Part of a small language model's weights.
Architecture: RMSNorm before and after each block, learned and rotary positions, no biases in attention or MLP, tied embeddings, capped logits.
Training: a variant of Muon for these matrices, 81M tokens.
Each number is 128 + 24 x the weight over its row's rms, rounded and kept within 0 to 255. Layers, rows and columns count from 0. Numbers have three digits each. The size before them is the row's rms in percent of the matrix's.

# layer 2 attention key, 64x128, rms 0.0975, rows 39-63, columns 0-63
114:151132167193125120149133110110133107134122134094103138138134134131151084121088144172132148119129139161119112136125095113164135143148151176129095101124105148148095103124106132082097092112165067
121:149103153068139132171113163114147110143151113155143133072136156131087124140109109138144149142126108128099129116092142160133091103107131079117137148123186103163133175139151083138107100129094116
103:158076193184130122138109136124129085121139148175153145156155129114158114119125118116095148107138129169128140155125100150146093162113140125158139145140154133093103142174137143120160147096118142
122:113124147097133103114104141146169096104123124145164132065128169137113117126107120104179135157092089129132122142136127116098090153119092145141133147130138083092136139130109081129150146137121131
101:120110117145142135145072106162104192114111149110089083105120177146099093097131119124179124133162156116163108121156108103105130141125091112109133134120148135085153138120125117073147159105115103
100:157108149112131156120169057128122153139127163134126112149122134158127161158115118140115140164162089137141135133127102100155122111120131134112096153167176130126117090110097130148091142156173144
124:138131142118185132157094149137140158167129116152154156089120128114106125093148124136155110109167132106137120064149149146101108119058134136142130150147171132135118120158135123129135135099151170
117:099119128103146106168142130131142088152125153169205135077137132141141130134154153125184115090144068142138108104122130118124116109104094117148177124144159117148142118136126147127118144121124125
100:124138120159108101119125087142156118150123120128149130091087154094091135120141147153137111104149149168165138167118139120133145181140133121121144141141129115169177137126103161099137136084138126
092:167149127129122114122156138142147162102143119117076097166108138105112119146162142132136100163123150182091126168094077107163106109131153125138156133122136156154096146135124113104139118133114124
097:109114104101132147117110179127135137127117120125142125073168114120139124143109141147159128147138076143077150152133138123118126145100097134114155117103118108143123145149088112139122158140168144
096:156141111181109153105150079131165099169155130105111090188142131117147070147082102114094134119160119114136129124127101122152124094139162146109150136120125143095100181121107100121109120156113143
088:168125142165138163118111197122109124083116129117121169153115132117127131131138102122089135133147123141176127160152170129112112145137128128138127155149161113152083087131149134114112070134131139
101:134146110150163117121120109128129163137121134110128103111111121120068104108155121163149138121126101151122129145155116127125148125123095112169152139087141114129128152196151076096139138116101072
101:095111114147144143097135127124101109157128134101161122146151099110140122131140124116111169100151172128077133134099120090111142124153154143108126144103129099144108145141167146125121135125104122
104:138167144128106109128086154145132145140118099135151092105159158151135152136140130141125126145090154085125102054152137131098117123096128121100120159150182167120119165123128124114136109168144084
106:108089132124147141122122124130148088119130190121153130147142144147086137104123124105103160128128126122160127141088150155116143089102102136123123131150129141140096109121156119154160134108140118
098:145159130162146121141114097144105143087130125121147120109102117145155072112119118117126080172093116117125108158138126128076096142110150096117159142149144118164121149152104092083142118167077149
116:145151125115077185140142099111099128135149153106135122145111083096143114133147124158122123133126139197107115141168127130118158139125142125096136141158149114090144098152081151136132153100119107
109:100118118100147107134096161124147147142131109122140123102129184156105157100113130109118104130101125130159143106121175135105123076087093116152154121172136120100113119116132120144143143096112133
108:118140168105167135134139176142137158114116133118178133114106113127148117120148125135147115086166122098143099149115167122143086128095081137145164132157127128140140143150118112115149099143151109
108:114119136107133118155119117112131139088123194087101116138131110189148153118169109108140099120139116126174110112174131105170125175115131122123137153142113138122114150135117144115112121145111139
102:083146104123157109153146139178122092146143107129093127163141102110115103130100142083143141122180165158133092119116145122154134119183170170110151143125117129128107113167131153137142129122116104
102:147150137117162109105112113124079141145098151127110096143163114133098132127173166120138161136175082138104129125139122124144103139099142139097124111139088176149158126102116179141145119097154183
112:114168122102147095105098154127116108140113122095176136096163159124094115113126169113077153170121110101126148112150134142095100119100107091140099168119118149135161120119130141145128117106122117
# layer 2 attention query, 128x128, rms 0.0945, rows 72-95,104-127, columns 0-63
089:121091136141140091146133137147123102163115155143121161107127114114064085103115133134142148171153085121128147161128115160120114111143109179111100146104160151093123159117164123103091157108123114
103:157146144149164120151125138138086185112146093140119121159110140128103153115112136127128139127103112087169120126145174135148125126125116114097149164153125149152137112167146128107079115117139150
094:111112176162108133141155102158118145159127123152136147149116132162097137144113142140062060108168153175109149083154135140128135153088131138111139140131117144122115153122113120131127133146161134
109:162161123094117121092149112104130125121121104113135145185135102160134133101127095139124120147140153110175129135175083142151121141149173112159159075136159134170133138095136101129127112124100115
102:139129129127161100137167163115142121137128164133128084106126166116133154110107131139128112178105137138157144136133078103108108137100130091092160135171179053131109123146158118128088172130122112
104:173113156136100123157112147141145131133091133081122126168130117135141152138144110122170157122125161104122144141142110137125082138120169112149166144131122148116087131149130114109163143162139143
098:112176166141147140135119129108132178089146123080098163117159122150150118143112128133146149139134134174132105100149152126108115131162157151099136163151113168130102125102108069088143119150123137
112:149101113104128105134127135128132145152146162125126145118151143175096140125135119137107111111081155119160114141111145168139142130118132131137129071140114130132111156141161125148087129102135111
089:111114113120155124127055127097170114187115108121135155108145166124119150105141144139146181136089113137130144096118133160124146085101112117149112148122128138116123104125142099121092088145101095
095:112133185117143117100085114149155094111122129143141142176106094148103164126136108147143146123145100096112158123171129120079104131118136099108070120129154109123148119134107152142091109109132102
090:132113135127124075095147097118146125120115128119116129112117136114142136171120126134135167156080133151123086127130130122127164167119150085190159101133155151130138127109182098095152084108134098
081:135153121138094126149169109105102133129169072082170088137127152121156155119096114173113080123103119145113148073126084149170142106108138103119126102140108125153110154151105132103115163133122138
103:093117173114117125114140168143108094151104093126106114131100115151124141132074166146147123140122130102167148136093188138114119117130103111148114109159122156091148133132116086102143104131137127
097:138160116127089146131136117141157152105111145133120152105135146135156100157149151084143068116075141139099087137160108120121156108087195104145138121107131171098108128138130116125113119160098133
101:093100145116166134128098156098135146125133131124133154111150116098102176129147109110126149167159098109076153135116162134136124151108131134107155094155127083131159117118125132124148104126184128
096:109169157141104082130135099131111126088144123109095099164094132107140140122113152099165128125141135136105124137106159111158099147080143129155204142139127082150106126116112118109093097133087101
100:072140136116151178141092141095138122137117073147110135107166157136093120108119143120168132102122099100151124180098128097133082128127079136160106124128102140099150156168089121164130151126143130
111:130145143127100071136150154083087117117141178151116117119111107112129106161125129126122157117107111156167115141115120161158156116125127200107136131112113106150127117146127161116136159139157165
115:126121129092139123134094140093153137115150100152150122099112110097107130169127119161143125127110100098181106129107184141143130114110100096125144139122116083160166116172142144129122139147138153
099:148166138105140129107143154098105116116073092111083104114128153157126160149139090152091149063123126122099122106099131134176099092128190146127109101149135153187147115102113171133119075123122112
097:160116134102141139129129156165086110129109130129130116135110127098121149115106098121127162144123113141117117142152126109150148137075150052155111135104171139144134126140137138107175112110132120
127:154107152134169158120098132198178121159129102137149139127133128130134137122131131164161152122176094103111147129114156144094100170142126120126094137119169128104135165129115133166070119137146116
104:108150085107113114100115166115113141119122093112141141138101109174136110101117116145129107111142131137144156132146157142153078130143122145140112104123167127098118143054124109077081127139142111
107:144131100125106146149159107107130146117172143181146148127154146124170119159143135099144121130129156122106104132124109098111089137134172121084175137125140118106080133120130113137140127109103137
106:113099088121118123168127106116139089151149141137145078147079122143118135142104125128084102151094144124085130143126137146118109133114091075129088135168108126148095098097103127104121128141133117
109:144104091108162117119130136148113152164148099084129167112132106158064109142146133095121081106143123114149149107114162158146105097123112120096090148144119134126124105097112109153118147152128102
103:105131126140123087119118153091107169117125121134153165111097133129105110177125101117170112080163106135096098121110128100123173127159108128152132126123142139165130110116126143105099100157117059
111:128162151100114108100138143133114107131178156137119148154145115114167119151143087158088155096133187167107125119157119153133126110178144198118160150162127143149103124101142086105075129144131106
107:162118148123135133076098108120142109129144136107124099138134132155128074128122135131147144078163112088117156132105173114078096155118135078126123159108174108157117175173146129127081084086094156
111:084166124161098154113137156114109128082130083092069101146120100144128161118100109138154162104189126127120125124142117136119100144115159146126167125136101174089094129096154143134146120093134106
131:118162155146122094137160121130164147149143134099082143149122119098112087152119184136140099116126135137144154105150130103126108120188151162072148145080148119133152115149141078145154131148128108
107:143095158131137157122143133101096136138116163180123117141084102162103131153123091112114157112116133130108133139117066107127109116129104111068070139104154169127074124124154123117129140151110137
091:177097149072152135144125136129101103143124185174169126121139123106144095151124149136150097117072136083138171097113150120096126130102113125091158136137156131120120114108146153113077113115130140
094:144124145127171170179119151133149080192144117090156153144126114114124105081096114110167129159116133104128093117118104169114153090121099157098126114112151107133159103130124130133120091142142139
101:158163143135105135176136179183158132122133114116151141137124133139148150149135187141125121133105113143120115148078150139121147111153127131130162151128102081145134138091105138102113120127127091
091:136141083109098136118109105123146105112127111125093143117119127127136080119103127119163140094109120134110126081115142127146146182106210136161113097149099155138130102098097145117149138108117157
098:151111131134166118105149123098103091149159159127140147125122090098122111150136148142120138142126133116138087082154102124132125135110100143112097121105141090100066122124178096129105113165124142
105:107134131138124115135136166101133119153121106140085125095107115154097106104142142143159116147130143161110152137059103147122130122154142155116140095134113128130118109070093154158114132113090113
112:107112131116173133165111117137121141146096142111160138118140108160139151092147104121129159166140110150105095181131088149098152131173132099102149113082111088119140138122170137168147109172155144
105:135105081142098089120113119158121136135130134179140113147107135109133118125181158117102108116107126191152111130108112115131146101143148127148121134100130128142162150116139121125097140126075152
115:129074151111166161151101141155144099131145126159092111097148122060109120142137105138102116128163096065104104113118142129139091124102153125108145116142136089135148125131125090105063132143141142
097:131136099145087159121143115120112092142113118115121128162083134115111096116149132140136120149128150156143145139135137118138128123101156152117140075125106146118124089131188102145159106074148112
114:142141121094132103146129107117150123151114109141131155090156124120141121157135117143113140151081116087144118153141142114141079121113104132077134108145139126121193099131170057121162153130161105
117:130150111156125118126120122110124115142122115180090137134160150145148140173144120092140127120110155106122092124124100117143147137084133124108129152094120173102162138123129147161143127143111138
120:129118162144117152155126143178094147118126062115128157130105129153158115129102113100108127114112145104133113139110152133129143145162128145151134132129144116134121130158174122112160116152157124
126:157100176096174160102130132112153134156107107122138172104109122104128129085101114121134114167138115189126152120158154111126108134094135115122105121123130123115116151132143112134099121172132150
118:161124118117156175172133149165142091115138129112136081142101146130077143153093124116168082154111120110132146120122146140143130153136075148084127135122185104120146138166144102118144149135096121
121:113120118094081140108188133152102154094110156116112106154106122183122147115147117129139129145110159149119150122126129093183117164143138133088120140158096166115137140129119095117181123106084142
# layer 2 attention value, 64x128, rms 0.114, rows 32-40, columns 0-63
101:114162115170098092183077119137160160154166096131128119100162118092117130138111114130183123128112134114133165105143109149139148089097076154133109118096101152119128116106136139113134132102101115
094:122125137144117177179142101127101150094135159112118141099122154136089088112114119145125094100092160117153155127115109149142159106142134111093173134110130112122127147130107153117159179138097130
096:142136115145154148103115146131138163136119106127100129161120162133076135122127116157104157111082093164152094178159171120168113119139143129097160146176090118154150141131160143150149077164083154
101:118105147124102099126121144121121155100117130120149090076115154106111125121148169145142103139123119127102097099144146158161148124144112118113132117123059152082137053117169151132159098151119136
100:123115150129114159099129109071112124132160120124095154114116116171169123135108095163132151106082120128101131092132114109182114124118138176124092143118076161134134201145130125112086107154156140
104:128103151122129119088159120137111144129090093106086129155113155117174078152126145146164093109152106128127151146134122117112121132156130134134144130121064103101095143073144138078113123085096109
102:141084150177133140096123134090115189138149127173149104143121125094148125151090125139111127112115082135130117134109133123111136096119143085140142110123087090135150119133111135146149133104157080
096:120144153173145126175130169123097100101126143134164089149109176119128164155133107131128121089143084116143116129112134132134139152103114147154154128123130140129196138139139144127177135164143109
103:109087110113119094153162112145127130141151131138091140122149142100142125113126146133149118153127133115136117138153097157142156097120134159180128091110097157164113112186090068153157155155128142
# layer 2 attention output (transposed), 128x128, rms 0.0961, rows 64-72,96-104, columns 0-63
105:115124108134175108127140140098109140140107104094125103092105102133144113113086105116139162130130131115127106093110111133141116151118083130090151114074118161098132119086190116111088134106090156
095:121088117137116169164163136130123156103116156151116150123098098147118111126096136119095126119128129113103185131124132147090105141065119098127072159104140148118130092117118174183147116133084112
090:166118117157134113127104131119155167111158125139133145175114154155124183127169143070118137122135152136123122144166172111075151100115148095136155105161125108139127134169157087144145113121120179
098:147129109072134093111135115130133138132142079073143134139147164124144157132165152138125072136128141169149133138077117119128136162114135145176134125103066079136127143131115146123105122125099119
103:154084156114126134113144083131145117117135159133110158108136099143113127138124128142092128147096136111114155123086088094115112128117107123133111089132110134130121208090149131138057099101119127
104:136113142140133107126115145166099119152152134113116165133125110107103143136131095140153118149128135124112139113116149143115072116121106123110162180136183168148163087158076128083092129146122153
091:121125088115125167134096119136124112123156101108148156134148142099098135112110123178108126168151097157137159139120128098090156132171158093075130172108149170129151107173127136151113152119100103
100:120153109130150099152156093134131100152112193134145136121131199116137157089060132132142120145143119135093114093130137113124114164106090146091138116131153120153157147161105135146123091127151120
099:127129132105128120170160092101081108085142107131134143123138168106103133147109050182130162190116130116112070118133080123156147122139142111093157131121144154141128153132107153122136111125118117
106:177123134157116101132109099142146167155131109150118095119135121118091127134154140089117148179131129115113161140121106126142111140121097113105106167152119127136092167138119137142123108113132109
098:129135133127097161090123176070147146141123139128132133145151173154111111105080103090134155092143164148125131173122111127157122132136157131175153178132108152140152133139122137081142154153114128
110:123176078130129123126123128077134167139157098154085122119160152112140086124101137166150077097109100109121108138117127111172143091125144136098146088141167140135143116091149138091095152093137125
106:092101134161127124155073123127099137106127135140130116084120124176110119113121169161113101128115107129108123102198131157162136125149138118115132092090147152106137179102119124171142165110127171
102:142151139126130119099165102096093078122126136138178112130146144130138096160131083129104123092103126172097088155127085147128123130109149141059158104125162150124164157131118125132124124191126148
107:080115104130121105118095121085131127104151115160130129091129126113113106121137124142098132125176106087088111147119130153121136094121156155135129083122127103129147126128106109150168142139082159
114:153082149163099118137110140148139109125143128117101100174111149116159148132121105137164088142112128126107128115140105119108133137136133105120092113158095100128093171163151153121150118119154102
102:104086102128149138132137119128153158117113104191139129137133074159120100070096108113115128121125081156130132144137130154134147151104149137129117132154136131127095106143172150144153156070168128
104:134128152094131152126142146168121116168101132096092119128090139173175107132126147108079132113113113135126175133100088149150093101126131104166101158141106124114137119126153114125092138143128175